Part of a small language model's weights.
Architecture: LayerNorm before each block, learned positions, biases.
Each number is 128 + 24 x the weight over its row's rms, rounded and kept within 0 to 255. Layers, rows and columns count from 0. The size above them is the row's rms in percent of the matrix's.

# layer 12 MLP down (transposed), 256x64, rms 0.187, rows 127-226, columns 32-63
size [110 102 103  93 122 104  89  96 107  98  95  79  87 108  98  81 107 101  91 102  94 105 105 113  97 100 102  98  91  93  98 100 105 120 107 114 108 118  85 109 112 101  99  98 103  91 101  97  94 106  85  90 103  96 114  91 106  92  98  87  88 111  99  92  95 115 100  98 101 103 118  91  83 101  83 110 101 109  96  97  94 102  99 115 102  94 109 104 104 101  88 112  95 100  97 113 102  93 101  98]
[[144  94 159 172 138 121 102 135 111 151 107 155 140 148 119 137 100  99 153 128 116 101 143  89 152 151  90 135 130 112  88 113]
 [143 131  73 158 128 108 161 134 127 178 123  99 131 139 138 193 129 139  87 120 112 151  78 112  93 103 152 143 129 144  98 117]
 [101  77 106 155 135 139 124 142 152 120 140 106 170 151 147 141 111 194 143 128 167 124  83 121 117 152 105 142 130 144 123 152]
 [115 157  94 139 114 138 148 101 107 110 102 160 129 125 120 115 120 104 172 120 129  91 146 146 119 101  87 116 125 132 173 139]
 [129  82 135 128  88 113 126 127  97 136 135 138 140 108  98 154 146 143 105 100 134 109  95 131 140 123 160 134 103 140 111 142]
 [ 83 110 141 138 120 154 131 168  90 138 141 160 116  93 174  92 136 138 152 124 117 131 136 105  95 142 161  96 139 113 121 119]
 [140 130 146 137 117 137 112 128 145  56 120 178 128 140 152 133 155 104  85 120 135 143 121  82 124 200 152 133 112 127 113 131]
 [108 166 117 146 140 105 131 125 110  94 163 136  68 193 107 131 121 110 109 172 137 162 141 135 121 123 131 110 163 118  97  93]
 [130 107 144 137 172 124 144 157 145 138 117  94 137 133 156 145  86 143 178  83 115 107 105 156 155 132  90 112 109 137 126 110]
 [ 73 136 125 129  94 149 179  98 139 110 137 183 124 160  98 110 135 144  87 152 131 154 123  99 133 116 143 108 133  67 107 137]
 [100 135 148 145 117 142  91 139 105  79 147 152 136 136 121 165 127 102 119 122 124  79 149 116  85 113 118  85 103 123 126 155]
 [ 71 164 150 100 137 123 180 160 116  90 159  70 137 150 122 106 157 143 116 140 170 154 133 116 146 146 136 121 146 150 108 106]
 [127  89 100 113 119 105 113 126  97 153 123  57 155  91 115 138 138 124  63 119  90 120 156 138  94 129 138 117 106 135 138 142]
 [159 153 113 135 108 141 134 109 101  92 180 155 130 137 109 116 164  95 109 122 125 126 132 171 133 110 116 118 134 119 138  94]
 [ 67 147 129 136 119  94 125 111 110 151 112 151 146 161 120 177  78 106 134 137 141 169 151 142 108 102 176 127 117 107 130 152]
 [149 139 152 154 106 141 112 132 119 170 144 140 141 130 127 178 137 150 149  87 126 139 150 144 135 180 122 141 127 138 163 136]
 [137 129  88 149 169 114 160 141  96 139 105 105 110 150 120 100 140 135 185 123 117 114 116 103  92 116 121 146 148 152 102 153]
 [164 113 100 132 152 108 138 139 144  87 137 137 151 139 174  85 131 116 143 163 150 126 136 109 167  99 110  72 133 114 120 109]
 [153 165 167 141  93 154 115 122 117 127 103 114 136 175 122 117 134 172 150 147 134 119 150 109 125 154 152 126 130 173 107 118]
 [149 125 140 115 169 135 118 175 101  90 132 130 126 127 126 153 152  92 112 113 109 126 108  82 140 111 134 161 129 131  76 185]
 [145 155  98 116 141 156 112 143 142 146 122 120  71 128 154 109 130 151 143 134 116  62 126  95 184 123 126 105 114 106  76 128]
 [123 125 124 139 155 118 126 121 182 128 149 108 140 119 130 141 172 134 146 108 148 115 112 122 194 111 140 110 146  78 154  99]
 [119 140 128 139 157 116 135 153 133 126 167 121 129 108  96 140 147 147 180 149 137 158  97 134 111 168 128 101 118 105 131  71]
 [122  93 134 153 125 136 115 109 111 109 138 169 143 143 156 153 141 128  88 128  94 139 132 136  95 145 117 128  88 122 172 141]
 [143 129 122  95 176 121 146 188 155 118 145 103 144 132 131 152 139 149 111 141 116 156  87 102 152 129 154 117 124 139 112 136]
 [140 118 108  99 103 126 150 110 121 157 142 123 152 131 139 127 160 154  96 145 117 132 115 127 108 151  86 143 125 159  97 123]
 [110 145 101 133 148  87 169  87 118 156 105 171 133 135 165 134 125 141 137 121 129 118 109 172 132 108 202  59 139 141 110 159]
 [ 90 148  99 131 130 135  91 104 106 128 141 161 147 115 142  89 101 118  60 133 134 151 164 169 105 139 161  96 159 142 104 122]
 [129 171  68 144 137 104 141 132 115 152 105 111 114 146 170 124 112  99 140 105 129 117 126 125 148 106 141 145 138 115  90 138]
 [142 102 136 141 110 130 114  67 154 112 164 105 145  92 126 197  84 125 139 104 121 118 109 128 120 146 131  96 111 148 143 148]
 [174 152 129 148 100  74 164 156 116 129 126 103  93  97 141 140  99 132 130 122 161 126 115 100 104 110 163 156 142 132 159 132]
 [125 130 131 119 124 137  82 132 111 160 138 109 138 106 136 159 135 122 165 133 108 123 134 137 126 141  72 167 112 116 147 140]
 [135 111 136 150 119  90 131 116  83 171 133 105 127 141  89 155 122  97 140 142 127 131 137 139 193 119 152 131 116 130 168 140]
 [142 169 112 104 144 130 123 166 126 114 140 133 146 103 144 145  63 112 155 131 142  82 135 158 101  94 181 140 163 144 138  92]
 [134  91 112 141 101  93 128 161 139 150  97 150 116  91 188  86 122 111 108 127 142 153 123  84 126 144 163 145 121 129 120 122]
 [115 114  86 123 113 164 143 157 128 147 101 137 148  73 124 194  77 134 175 115 120 142 149 122 142 114 109 133 135 116 100 174]
 [165 125 123 104 158 174 148 102 140 142 119 162  66  73 144 128 104 143 127 144 115 130 124 122 100 139  93 148 174 105 155 147]
 [136  69 148 167 133 114 117 133 124  79  60 123 112 154 147 153 170 175 129 131 117 137 129 121 102 159 134 157 129  98 124 123]
 [143 150 166 193 131 100 166 130  93  98  91 151 168 111  88 119  99 133 135 145 126 146 130 146 141 132 148 109 127  93 111 103]
 [122 135 160 172 129  90 120 137 142 156 144 122 148  86  83 199 124 108 128 115 167 118 120 103 118 118  84 139 148 147 169 106]
 [ 51 129 144  85 140 117  96 146 110 136 138 125 130 129 111 131 135 114 178 114 146 137 135 123 135 128 142  89 127 142 151 157]
 [109 174  98  59 147 134  93 110 135 165 127 127 112 143 140 122 134 124 159 153 126 121 103 129 157 132 109 106 154 129 140 119]
 [146 145 171  68 167 137 174 141 134 149 141  98 125  90 122 134 108 121 141 144 136 136 147 141 140 130 141 143 133  95 110 109]
 [126 160 123 152 130 142 132 107 108 131 133 135 113 116 164  89 121  89 117  87 122 146 127 128 168 153 154 156 160  99 171 109]
 [115 106 142 122 103  95 137 124  88 148 163 127 125 165 104  95 165  96 103 151 119 110 120 129 152  99 121 152 141 123 130 140]
 [ 99 156 133 164 158 109 121 118 154 111 141 146 109 133  86 110 146 130 120 118 128  95  75 142 134 135 129 113 168 106 146 183]
 [110 119 122 129 158  75 154 115 110 136 143 135 136 116 161 147 111 154 131 104 101 154 125 164 166 122 135 158 132 141 122 150]
 [179 104 142 125  68 121 123 115 145 138 113 120 152 139  90 130 112 115 104 130 108  96 108 140 125 112  96 122 114 111 118 131]
 [ 74 101 104 138 113 147 103 125 121 175  99 126 135 134 162 105  94 107 154 182 153 125 142 120 116 160 136 144 106 112 110 131]
 [101  88 121 148 129 154 133 135 182 137 136 123 170 123 155 132 124 108 127  90  90 157 121 141 101 146 134 158  88  90 170 121]
 [138 120 151 107 122 156 132 133 136 143 139  86 138 164 141 150 110 129 144 149 138 150 102 141 142  84 163 183  98 116 134 161]
 [141 106 142 127 185 119 127 147 160 135 152 107 147 141 131 133 132 137 136 183 120 135 104 100 102 102 130 147 132 166  97 133]
 [119 129  88 129 163 132 107 120 109 160 151 125  95  93 137 153 173 130 185 185 112 109 122 134 162 172 179 113 123 136 116 151]
 [123 135 149 148 130  95 139 140 141 135 124 163 135 101 132 182 144 168  93 139 121  92  84 106 154 124 115 121 119 108 150 116]
 [140 104 121  91  88 106  98 150 132 154 133  96 160 143 148 168 150 147  97 148  99 166 147  78 112 124 135 116 135 141 125 100]
 [131 133 106 137 127 133 122 118 135 140 139 166 123 155 147 148 136 172 152 147 109 136 165 163 101 144 121 148 133 108 120 154]
 [113 116 157 117 147 126 109 122 172 126 133  99 117 104 154  89 164 106 147  95 138 116 108 105 149 143 102 123 108 158 144 104]
 [134 140 117  77 134 145 142 161 153 138 103 102 100  86 138  88 108 126 129 173 144 107 155 131 133 140 173 122 115 102 132 121]
 [118  73 140 115 148 123 126 152 145 171 109 114 104 107 161 160 146 154 101 131 135 141 140  78  81 141 110  99 164  91 130  99]
 [135 150 124 106 141 129 135 144 113  98 162 122 125 117 110 159 145 131 123  80 128 116 121 192 110 109 123 122 114 157 170 100]
 [103 132 136 116 160 176 137 145  93 124 154  81 133 143  93 115 130 114 115 115 118 111 124  97  66 133  86 117 128 139 107  79]
 [126 119 133 173 126 104 133 141 118 113 143 141 152 118  73 130 115 136 124 120 162 144 118 125 165 159 128 139 171 167  97  78]
 [113 105 121  76 104 151 148 132 130 120  98  99 137 143  89 140 121 104  87 141 144 138 181  84 130 182 127 106  96 134 119 132]
 [147 104 136 115 142 156 105 160 116 132 102  85 139 153 137 141 111 129 144 132  92 135 101 104 109 102 120 118 155 153  98  99]
 [102 130 144 113 161 100 135 130 118 104 141 152 181 123 134 160 132 141 113 127 129 167  95 139 120 114 158 151 162 107 116 165]
 [123 116 141 133 117 119 182  80 101 133 117 152 105 142  91 122 134 164 133 107 110 108 115 124 101 153 178 115  89 160 147 134]
 [107 149 139 149 124 137 163 147 190 162 133 164 153 111 138 119 106  87 100 115 112 144 147 126 147  91 129  98 101  64 121 124]
 [132 142 134 153 137 156 119 133  89 141 119  97 140 127 116 151 122 113 142 135 113 132 122  97 127 136 136 136 138  90 120 119]
 [170 124  87 116 134 106 169 140 145 111 127 149 101 111 107 121  90 135 149 124  90 139 140 107 152 125 129  89 133 123 145 191]
 [100 139  79 109 103 131 102 130 152 102 127 122 129 131 113 150  98  97 119 121 104 150 153 114 140 140 118 121 117 140 146 147]
 [176  49  95 116 111 138  84 135 107 144 101 117 115 114 142 144 156 121 126 148 144 167 107 137  57 121 121 155 142  93 126 126]
 [ 96 140 121 102 129 133 159 105 149 120 126  91  79 146  96 121 125  94  63 144 107 144 121 114 139 131 132 147 156 137 109 129]
 [130  93 139 205 135 128 109  98  90 103 135 124 143 120  88 170 139 146 129 113 144 118  84 132  87 149 150 128 133 124 150 140]
 [106 135 120 118 110 132 149  92 180 128 113  85 134 117 157 130 138  92 116 153 106 131 141 196 146 133 125 124 132 117 166 138]
 [128 109 102  99 135 140 131 150 130 117 135 118 105 155 133  90 136 102  86 105 137 111 116 147 143 132 113 170 171 130 130 142]
 [146 118 150  98 110  93 121 128 138 128 136 102 119 161 126 132 126 141  87 151  86 115 147 125 138  73 113 142 106  95 100 139]
 [137 138 143 138 161 109 143 110  96 130 156 152 145 116 118 184 106 109 135  85 115 127 111 126  79 117  98 161 139  89 130 128]
 [119 141 151 109 115 119 126 145 153 170 103  93 133 110 120 138 145 154  89 114  93 124  83 137 128 101 146 132 134 145  92  96]
 [147 154 172 121 181 110 141 117 111 139 126  97 134 160 132 118 116 127 124 141 128  93 105  86 146  73 108 135 105 127  91 109]
 [157 160 126 108 163 161 188 126 133  86 108 141 141 140 130 126  85 178 123 137  99  81 116 133 114 127 151 180 136 119 116 131]
 [116 133 102 157 127 122 109 128 107 165 137 128 115 115 157 114 134 153 111 133 139 112 159 169 179 119 150 151 134 116 145 100]
 [ 97 172 138 115 156 161 124 120 154 100  97 118 136 111 138 121 105 108  91 117  84 125 121 103 127 112 148 120 142 115 161 112]
 [143  93 111 147  98 142 129 132 125 132 116  93  70 157 123 117 104 119 104 156 137 115 142 122 116 166 141 125 143  72 168 130]
 [219 106 131 131 138  89 101 145 148 122 158 135 131 138 133 145 130  85 109 124 113 152 171 163 146 110 110 108 115 127 136 102]
 [ 98 126 158 103  91  81 113 121 159 128 154 112 115 119 102 137 102 122 143 119 179  93 128 132 111 117 111 165  89  93 164 144]
 [139 128 133 111 130 112 116 108 117 142 154 170 156  93  74 116 114 101 140  95 123 113 134 153  94 158  92 102 153 137 133 119]
 [130 132 155 107 165 129 107 108 134 119 140 127 111 190 136 144 137  81 138 110 173 131 117 186 161 115 120 137  83 120 113 133]
 [ 90 150 149 157  71 111 157 128 114 133 135 130 132 157  61 118 112 130 123 120 108 120 111  98 141 118 121 110 129 111  83 165]
 [118 131 165 161 114 156 157  95 140 106  76 156 120 120 164 142  96 179 137  93 115 131 152 161 116 114 105 127 130 150 133 114]
 [147 110 172  99 154 115 115 134 131 116 136 140 157 151 132 105 111 145 175 173  96 132 142 128 123 137  89 138 145 119 167 104]
 [134 117 150  83 117 128 112 138 118 113 132 110 126 166 122  98 116 118 180 105 117 106 125 108 170  73 149 123 140  97 103 112]
 [138 164 118  96 118 129 126 117 150 123  98 135 100 145 147 118 126 134  86 160 150  83 132  99 124 160 143 132 150 133 102 121]
 [111 129 114 117  71 117 147 157  75 140 141 159 139 122 113 109 169 133 149 130 111 146 109 129 110 102 174 120 141 122 124 140]
 [ 75 125 157 165 101 132  87 105 130 114 143 120 130 128 145 131 132 135 142 136 141 136 111 142 115 153 126 106 137 159 139 114]
 [144 145 110 131 124 100  99 131 133  91 144 138 145 108  85 162 100 109 124 117 153 106 110 150 126 112 100 130 110 116 134 152]
 [134 149  70 156 156 120 146 120 131 108 150  79 124 110 111 134 135 176 181 103 135 153  90 110 102 125 135 150 139 117 125 152]
 [123 110 159 108 144 140 122  88 134 108 114 119 137 136 157 105 115 159  92 162 124 152 135 127 137 125 107  98 103 114 129 140]
 [ 78 125 118 123 111 127 127 113 124  77 116 164 138 130 109 149 105  85 159 190 137 136 117 140 119 110 119 140 145 132 140  94]
 [103  86 165 110 129 174 140  87  86 126 137  76 109 115 159 136 112 164 145 146 125 121 134 137  92 118  95 146  88 177 147 135]
 [120 127 122  77 117 103 142 132 169 153 120  84 115 150 164 119 141 163  83 105 119 143 119 117 110  92  95 153 163 112  99 160]]
# layer 12 MLP up, 256x64, rms 0.181, rows 128-227, columns 32-63
size [105  97 104 113 105  97 103  93 113  98  83  94  93  95 107 105 103  91 104 105  95 102 106 107  98  94  97  91  84  99  98 100 112 101 110 105 104  95 101 109 106  92 101  97  96 111 101  93 102  99 103 105  98 113  91  98  94  95  98  98 105  98  95 104 109 105 101  99  95 102  89  91 105  97 101  98  92  96  97  99 101 102 112  99 102 106 102 105  95  94 108 102 108  91 100  99 100 106  90 102]
[[119  78 112 141 159 103 107 116 127 168 114 140  93  76 153 117 129 132 137 138 142 139 165 123  89 137  73 114 108 116 124 120]
 [148 134 142 122 111 136 111 119 137 123 105  97 108 119 134 131 169  95 100 108 146 115 150 110 148 144 134 107 104 137 165  99]
 [163  91 151 134  70 152 115 143 126 115  96 105 137 154 121 127  97 142 116 160 185 168 117 104 115 154  98 117  98 130 149 119]
 [102 146 125 180 116 173 105 114 146  92 143 126 120 143 111 125 174 109 116 154 133 122 118 125 120 143 139 138 193 165 131 156]
 [156 101 129 109 132 110 128 122 139  85 110  92 162 147  95 119 130  95 145 117 119 177 125 181 108 150 116 159 120 129 143  94]
 [ 64 176 111 143 125  96 137  87 147 126 104 143 118 113 108 113 121 118 173 149 115 142 148  96 140 119 119  93 111 135  85 120]
 [141 130 129 159 123  98 143 135 105 143 126 166 133 124  91  73 125 139 181 146 146 125 131 141 180  69 106 124 125 134 163 135]
 [152 155 112 117 137 153 100  91 173 149 110 149 125 126 134 110 117  80 100 155 130 137 156 137 153 153 104 134  90 121 135 167]
 [142 137 116 129 166 136 120 115  97 106 139 136 122 192  96  98 166 126 165 125 133 140 170 124  90 123 141 141 119  95 133 157]
 [133 122 128 156 133 115 105 110 138  76 115 129 146 131 156 167 116 111 124 146 137 112 158 148 166 172 104 134 162 118 104 131]
 [163 108 120 111  78 136 104 109  90 119 102 148 170 130  63 120 122 165  93 150  84 124 103 143 127 151 137 142 120 133 137 127]
 [158 132  88 173 102 130 110 148 166 153 129 135 110 115  90 118  98 140 195 152 137 125 151 133 140 138 143 111 146 119 164 120]
 [151 146 133  94 173 101 150  79 158 144 122 179 122 130 129  95 119 111  85 146 141 130 144 172 154 116 108 123 114 100 139 134]
 [161 155 145 104 109 164 113  95 160 104 104  91  98 108 121 126 148 103  96 160 139 136 140 121 144 121 124 144 108 120 161 123]
 [128 139 146 167 114 105 155  97 107 121 122 120 151 126  88 108 133 102 136 119 102 154 129 170 166 152  91 153 120 120 120 146]
 [140 135 136 128 112 158 114 133 100  97  85 107 150 157 104 116 106 150 116 110 134 123 102  93 133 119  99 147 156 153 172  96]
 [129 138 127 128 119  87  82 111 143 108 115 159 135 134  82 113 127 128 144 155 173 108 100 165 151 145 124 126 152  98 167 159]
 [147  90 142 162 155 116 138 120 153 101 128 141 112  97 124 154 133  85 103 121 155 195  85 160 130  92  92 101 138 116 134 132]
 [107 129 117 117  98 119 166 108  95 168  94  98 110 144 120 142 153 150 162  94 165 138 165 130 134 122 144  85 148 137 156  85]
 [156 120 129 108 166  88 140 109  97 115  91 158 126 125 141 144 105 123 155 131 100 131 134 185 121 117 144 125 130 147 169 161]
 [137 129 105 145  42 117 114 107 116 124  91 120 104 131 149 117 149 188 127 128 165 154 143 111 122 152 123 114 148 152 126 169]
 [147  98 125 100 126 112 115  67  78  99  98 146 146 120 145 164  90 128 100 124 113 158 161 144 160 139 115 170 138 145 128 150]
 [139  85 117 171 146 121 113 125 120 155 120 108 145 148 118 149 135 143 152 134 151 141 138 167 113 134 136 120 120 130 119 108]
 [ 75 108 149 127 112 106 129 126 137 118  97 132 130 109 149 151 127 100 146 103 167 139 123 151 142 102 114  81 152 135 132 133]
 [ 80 130 112  95 118 144 122 100 102 120  98 149  90 140 156 165  97 131 134 130 136 151 166 126  97 121 148  95 127 123 110 118]
 [191 118 147 105 152 147 102  94 153 131  80 103 116 126 144 149 143 103 133 145 139 146 128 139 127 160 103 106 193  96 132 110]
 [124 100 160 136  87 144  89  93 111 142  81 116 154 145 176 158 159 165 160 119 132 158 118 132 169 128 105 154 118 142 121 118]
 [ 84 128 142 104 122 130 141 122 128 119 143 115 195 174  89 110 163 162 105 131 168 121 149 160 133 121 140 106 150 120 120  97]
 [133 146 112 120 137 155 121 144  84 139  92 156 110 153 157 105 156 109 109 125 162 149 120 158 161 110 109 130 135 102 117 141]
 [105 118 110 134 158 107  95 156 104  92 154 201 139 146 125 150 132 168  90 160 135 177 155  79 131 124 152 111 141 124 140  92]
 [154 140 158 125 171 145 144  95 145  85 126 126 120 126 141 167  80 167 153 120 156  98 143 138 143 147 135 103 120 142 122 139]
 [135  92 120 140 150 126  97 141 144 139  85 130 133 137 121 150 126 130 139 147 135 154 109  81  91 167 123 137 156 133 135  94]
 [145 107 141 136 142 105 131 132  96 147 121 145 157 155 150  83 142 143 152  76 169 128 167 119 106 136 125  72 159 145 152  58]
 [134 153 143 140 128 127 100 133 102  74 128 118 121 157 141 122  97 130 121 111 153 106 156 105 124  87 166 156  94 102 122  93]
 [105  95 144 126  88 129 157 138 161 123 130 133 170 124 132 128  96  84 144 166 128 130 152  88 136 143  82 110 152 124 166 105]
 [126 120 140 188 127 134 113 131 120  83 118  91 169 116 116  80 137 107  90 135 118 127 156 132 152 145 146 145 128 146 133 147]
 [141 126 158 141 105 114 138 107 134 129 195 146 130 146 140 141 126 153 179 147 109 136  99 107 121 152 159 120 132 166 133  97]
 [121  89 147  96 137 111 129 118 151 154 128 142  92 190 129 115 117  83 143 109 153 143 160 116 120 138 119  97 123 147 119 164]
 [152 124  80 105 117 102 121 106 103 109 131 132  65  96  87 120 145 135 106 125 129 137 168 141 115 125 161 139  66  99 122 119]
 [143 123 116 150 121 154 107 107 114  52 132 127 106 131  78 162 152 160 160 113 117 145 121 129 117 120 103 113 134 113 134 139]
 [124 132 113 148 147 134 115 151 128  96  68  91 129 139 129 182 125 151 119 139 146 148 170 125 132 141 152 114  86 137 123 132]
 [155 134 134 171 116 110  61 107 118 102 123 158 123 179 131 156 123 132  94 106 107 115 106 119 125 110 126 139 147 103 147  92]
 [ 97  85 121 115 146 181 123  97 141 117 104  96 151  92 145 157 120 144 123 187 144 124  77 124 144  97 145 133 133  98 122 124]
 [104 126  96  87  87 116 151 131 133 157 130 169 141 105 160 102 118 113 172 128 116  95 138 168 115 141 133 156 142 164 138 130]
 [110 119 132 131 146 156 127 131  89 135 125 133 137 108 155 159 158 111 126 129 109 156 146 104  93 147 156 111 116 165 134 106]
 [138 117 126 104  59 131 148  98  94 143 109 125 163 131 139 143 124 100 167 127 134 120 138 146 147 113 146 181 126 113 117 129]
 [133 135 129 155 147 128 107 116 106 122 105 140 139 141 133 160 151  92 143 117 140 159  98 119 126 116 154 102 210 155 144 135]
 [107 130 108 118 108 120 136 104 150 109 115 151 129 132 111 172 109 183 111 140 111 102 190  89 141 125 137 120 141 160 138 180]
 [151 119 161 132 122 104 113  99  58 123 110 131 120 100 130  90 157 134 167 153 183 106 110 125 121 153 115  94 106 154 119 138]
 [113  94 136 148 134 111  98 165 139 122  94 171 128 131 112 112 148 126 113 135 126 105 155  93 170 152 133  90 121 112 135 158]
 [131 124 177 148 150 105 105 112 170 149 135 128 132  96  95 136 112 143  90 135 100 162  93 103 140 117  79 135 154  95 138 116]
 [120 134 148 118 120 167 113 139 139 133 135 146 124 175  99  41 165 122 126 117 141 166 144 125 138 131 129 125 127 138 166 119]
 [124 124 136 130  92 131 105  89 128 157 141 130 145 116 115 118 141 122 135 166 137 146 148 119  81 116 134 111 146  87 140 116]
 [120 134 117  60 171 143 117  84 102 117 107 111 134 121 105 122 155 109 124 115 138 129 159 133 128 165  72 177 142 120 126 108]
 [129 113 136 161 101 124 109 159 108 128  81 129 135 142 112 155 141 135 127  67 135 155 119  93 161 140 149  94 120 111 131 122]
 [153 113 164 112 125  81 129 121 137 113 111 155 123 145 164 135 122 144 131 169 167 121 131 163  78 132 130 164  84 116  91 176]
 [162 146 118 129 127 109 101 149  98 104 133 130 138 135  68 159 200 117 139 164 121 116 111 136 134 150 138 120 118  80 126 110]
 [135 114 192 152 141 155 109 101 120  78 147 150 108 106 126  98 160 153 133 124 145 112 151 139 145 125  83 133  88 145 143 112]
 [123 132 127 136 131 110 126 136 138 114 103 152 111 138 140 103 127 158 144 178 122 165 133 116 109 127 130 101 148 104 165 102]
 [151 107 171  87  96  75 118 147 130 150 106 139 168 142 122 170  71 141  99  94 155 112 141 154 145 140 152 114 150 122 150 142]
 [103 129 120 174 149 138  86 141 123  99  86 127 175 103 163 159 106 147 142 120 127 107 115 178 121 191 123 143 117 127  99 111]
 [134 108 105 143 130 102 121  79 112 145  87 127 114 124 146 124 126 118 143 174 136 127 111 122 147 163  88 148 141 134 164 146]
 [139 136 126 143 123  98 111 134 111 132 121 121 113 118 149  93 144 133 101 116 161  91 130 136 144 126 100 158  87 135 134  97]
 [130 120 178  74  97 100 102 128 153  82 133 124 146 127 123 164 167 138 155 156 127 135 124 119 121 191 115 116 162 106 132 107]
 [148 112 123 160 103 136 141 101 147 129 100 102 126 166 150 108 147 111  88 133 124  83 129 163 138 141 101 124 124  95 120  91]
 [137 129 122 130 133 140  90 115 120 113  87 141 125 165 156 125 119 140 129 146 138 160 110 110 122 148 106 133 105 144  93 102]
 [148  97 117 121 141  61 155 134  96 100 125 158 124  98 116 135 139  97 120 131  86 139 130 171  91 142 153 125 133 122 132  87]
 [131 131 158  95  95 136 103 129 103 144 127 145  80 140 126 137 103 176 133 126 135 128 142 165 117  67 142 129 112 186 114 108]
 [148 140  94 152 132 139 129 127  97 128 143 187 162  87 111 152 157 158 127 102 147 126 119 163 154 137 118  85 132 130 158  99]
 [151 135  98 104  88 126 106 125 130 120  84 116 121 127 144 117  98 119  81 115 147 117  71 182 151 159 150 125 151 134 134 126]
 [156 121 136 153 143 107  95 151 141 131 101 163 131 147 180 115 124 121 165  94 140 148 157 173 122 138  92  72 131 102 121 107]
 [117 133 101 127 110 149 125 109 144 168 124 154 131 124 162  94 115 113 136 123 155 130 168 148 176 107 135 149 126 117 102 163]
 [134  85 133 113 135 186 140 100 113 120 127 177 129 145 120 151 121 145 141 122 135 112 157 126  73 126  80 115 155 127 109 141]
 [138 140 158 153 117 118 124  69 109 131 139 131 171 127 107 152 116 117 133 143 129 170 129 160 132 138 134  85 149 114 137 127]
 [142 137 130 153 130 185 121  81 143 117 102 133 159 111 141 151  94 156 130 117  94 128 121 108 113  96 168 169 133 177 184 100]
 [136 121 103 106 147 153  92 146 163 131  61  88 137 138 110 109 155 133 107  77 102 120 156 165 169 106 122 158 161 123 111 122]
 [159 116 118 143 126 114 117 151 125 140 164 115 104 103  81 142 141 140 115 154 123  80  97 142 170 146 185  96 109 129 170 140]
 [159 156  92 140 112 135 146  98 115 132  98 143 117  97  91 129 129 157 143 106 182 137  88 147 124 149 140 124 137 112  88 154]
 [102 103 133 103 139 141 112  91 119  76 139 168 135  99  99 111 140 155 141 177 112 147 136 164 148 180 113  97 152 102 148 154]
 [ 92 129 129 100 148 127 141 142 140  99 120 162 112 173 107  92 118 112 122 100 153 162 157 160 114 159  76 172 146 148 139  82]
 [141 192 160 113 153 139 108 137 120 149 120 120 104 106 115 139  78 121 111 139 118 185 133 140 112 120 139 126 153 137 118 133]
 [150 138 170 155 130  97 147 105 105  77 162 124 115 115 125 114 144 125 123 133 129 141 135 115 131 136 105 162 105 107 110 104]
 [172  86 138 131 141 151 116 129 151 123  91 131 123 147 139 111 152  87 142 144 101 136 126 133 104 180 106 186 146  98 137 148]
 [180 140 106 143  99 152 119 151 133 147 107 118 155 130  76 176  90 107 117 110 148 123 119 167 121 126 119 142 144 123 138 182]
 [112  68 129 117 106 111 157 125 139 158 114  99 152 164 142 139 141  79  97 169 136 141 117 118 175 131 142  83 119 140 123 139]
 [118 120 119 174  87  72 127 139 128 149 133 122 151 148  79 114  89 133 155 140 130 140 129 138  96 133 107 112 151 132 177 146]
 [132 111  98 125 123 137 108 101 169 139 134 153 139  92 124  90 127 136 141 135 170 100 145 168  86 103 118 108 172 114 141 140]
 [118 120 169 112 153 105 119 126 105 127 131  93  95 133 128  94 127 130 156 151 155 136 133  97 109 160 102 119 139 144 142 152]
 [125 119 124 146 131 140 122  73 138 109 101 132 147 158 121 130 159 142 147 146 124 134 116 180  98 128 109  87 127 120  88  83]
 [ 70 163  95 155 110 154 110 132 113 135 130 149 120  95 104 145 107 112 121 139 125 186 123 119 133 151 101 157 151 123 125 117]
 [ 96 109 121 153 115 115 133 149 122 110 128 144 117 125  85 120 115 107  68  98 154 162 154 139 138 167 139  85 107 145 148 103]
 [134 155 167 112 127 121 105  81 140 109  84 119 113 147 104 163 116 145 128 161 142 129 141 153 174 102 125 138 125 103  95 111]
 [157 131 131 147 108 117 125  91  79 166 153 167 105 162  63 127 122 139 111 153  96 155 157 121 110 125 122 139 110 125 116 104]
 [130 126 156 128 135 150 170  94 127 159  81 115 125 163 144  91 144 125 120 160 174 105 141  97  85 125 107 112 115 140 117 149]
 [107  94 123 114 126 166 100  93 157  94 127 158 128  65  95 130 107  88 119 151 121 119 163 193 113 141 119 140 142 136  96 150]
 [114  86 118 186 158 148 127  94 118 124 125 139 136 128  99 113 154 148 143 131  73 166 157  93 153 122 139 124 142 146 178 120]
 [100 118 110 113 131  99  70 147 121 130 131 125 134  98 153  83 137 160 139  76 200 101 153 134 146 145 166 128  80 126 170 147]
 [150 160 145 100 153 155 115 129 143 162  77 151 120 120  88  71 146 105 119 118 107 136 135 102 139 138 123 119 145 118 161 140]
 [137 137 129 156 135 105 155  86 161 103 101 142 149 115 163 113 157 127 139 113 139 108  99 115 103 178  86 147 136 146 139 119]
 [129 104 101 144 119 137  96 107 116  79 116 162 165 120 111 164 114 133 166 121 111 128 129  65 102 120 102 116 126 124 110  76]]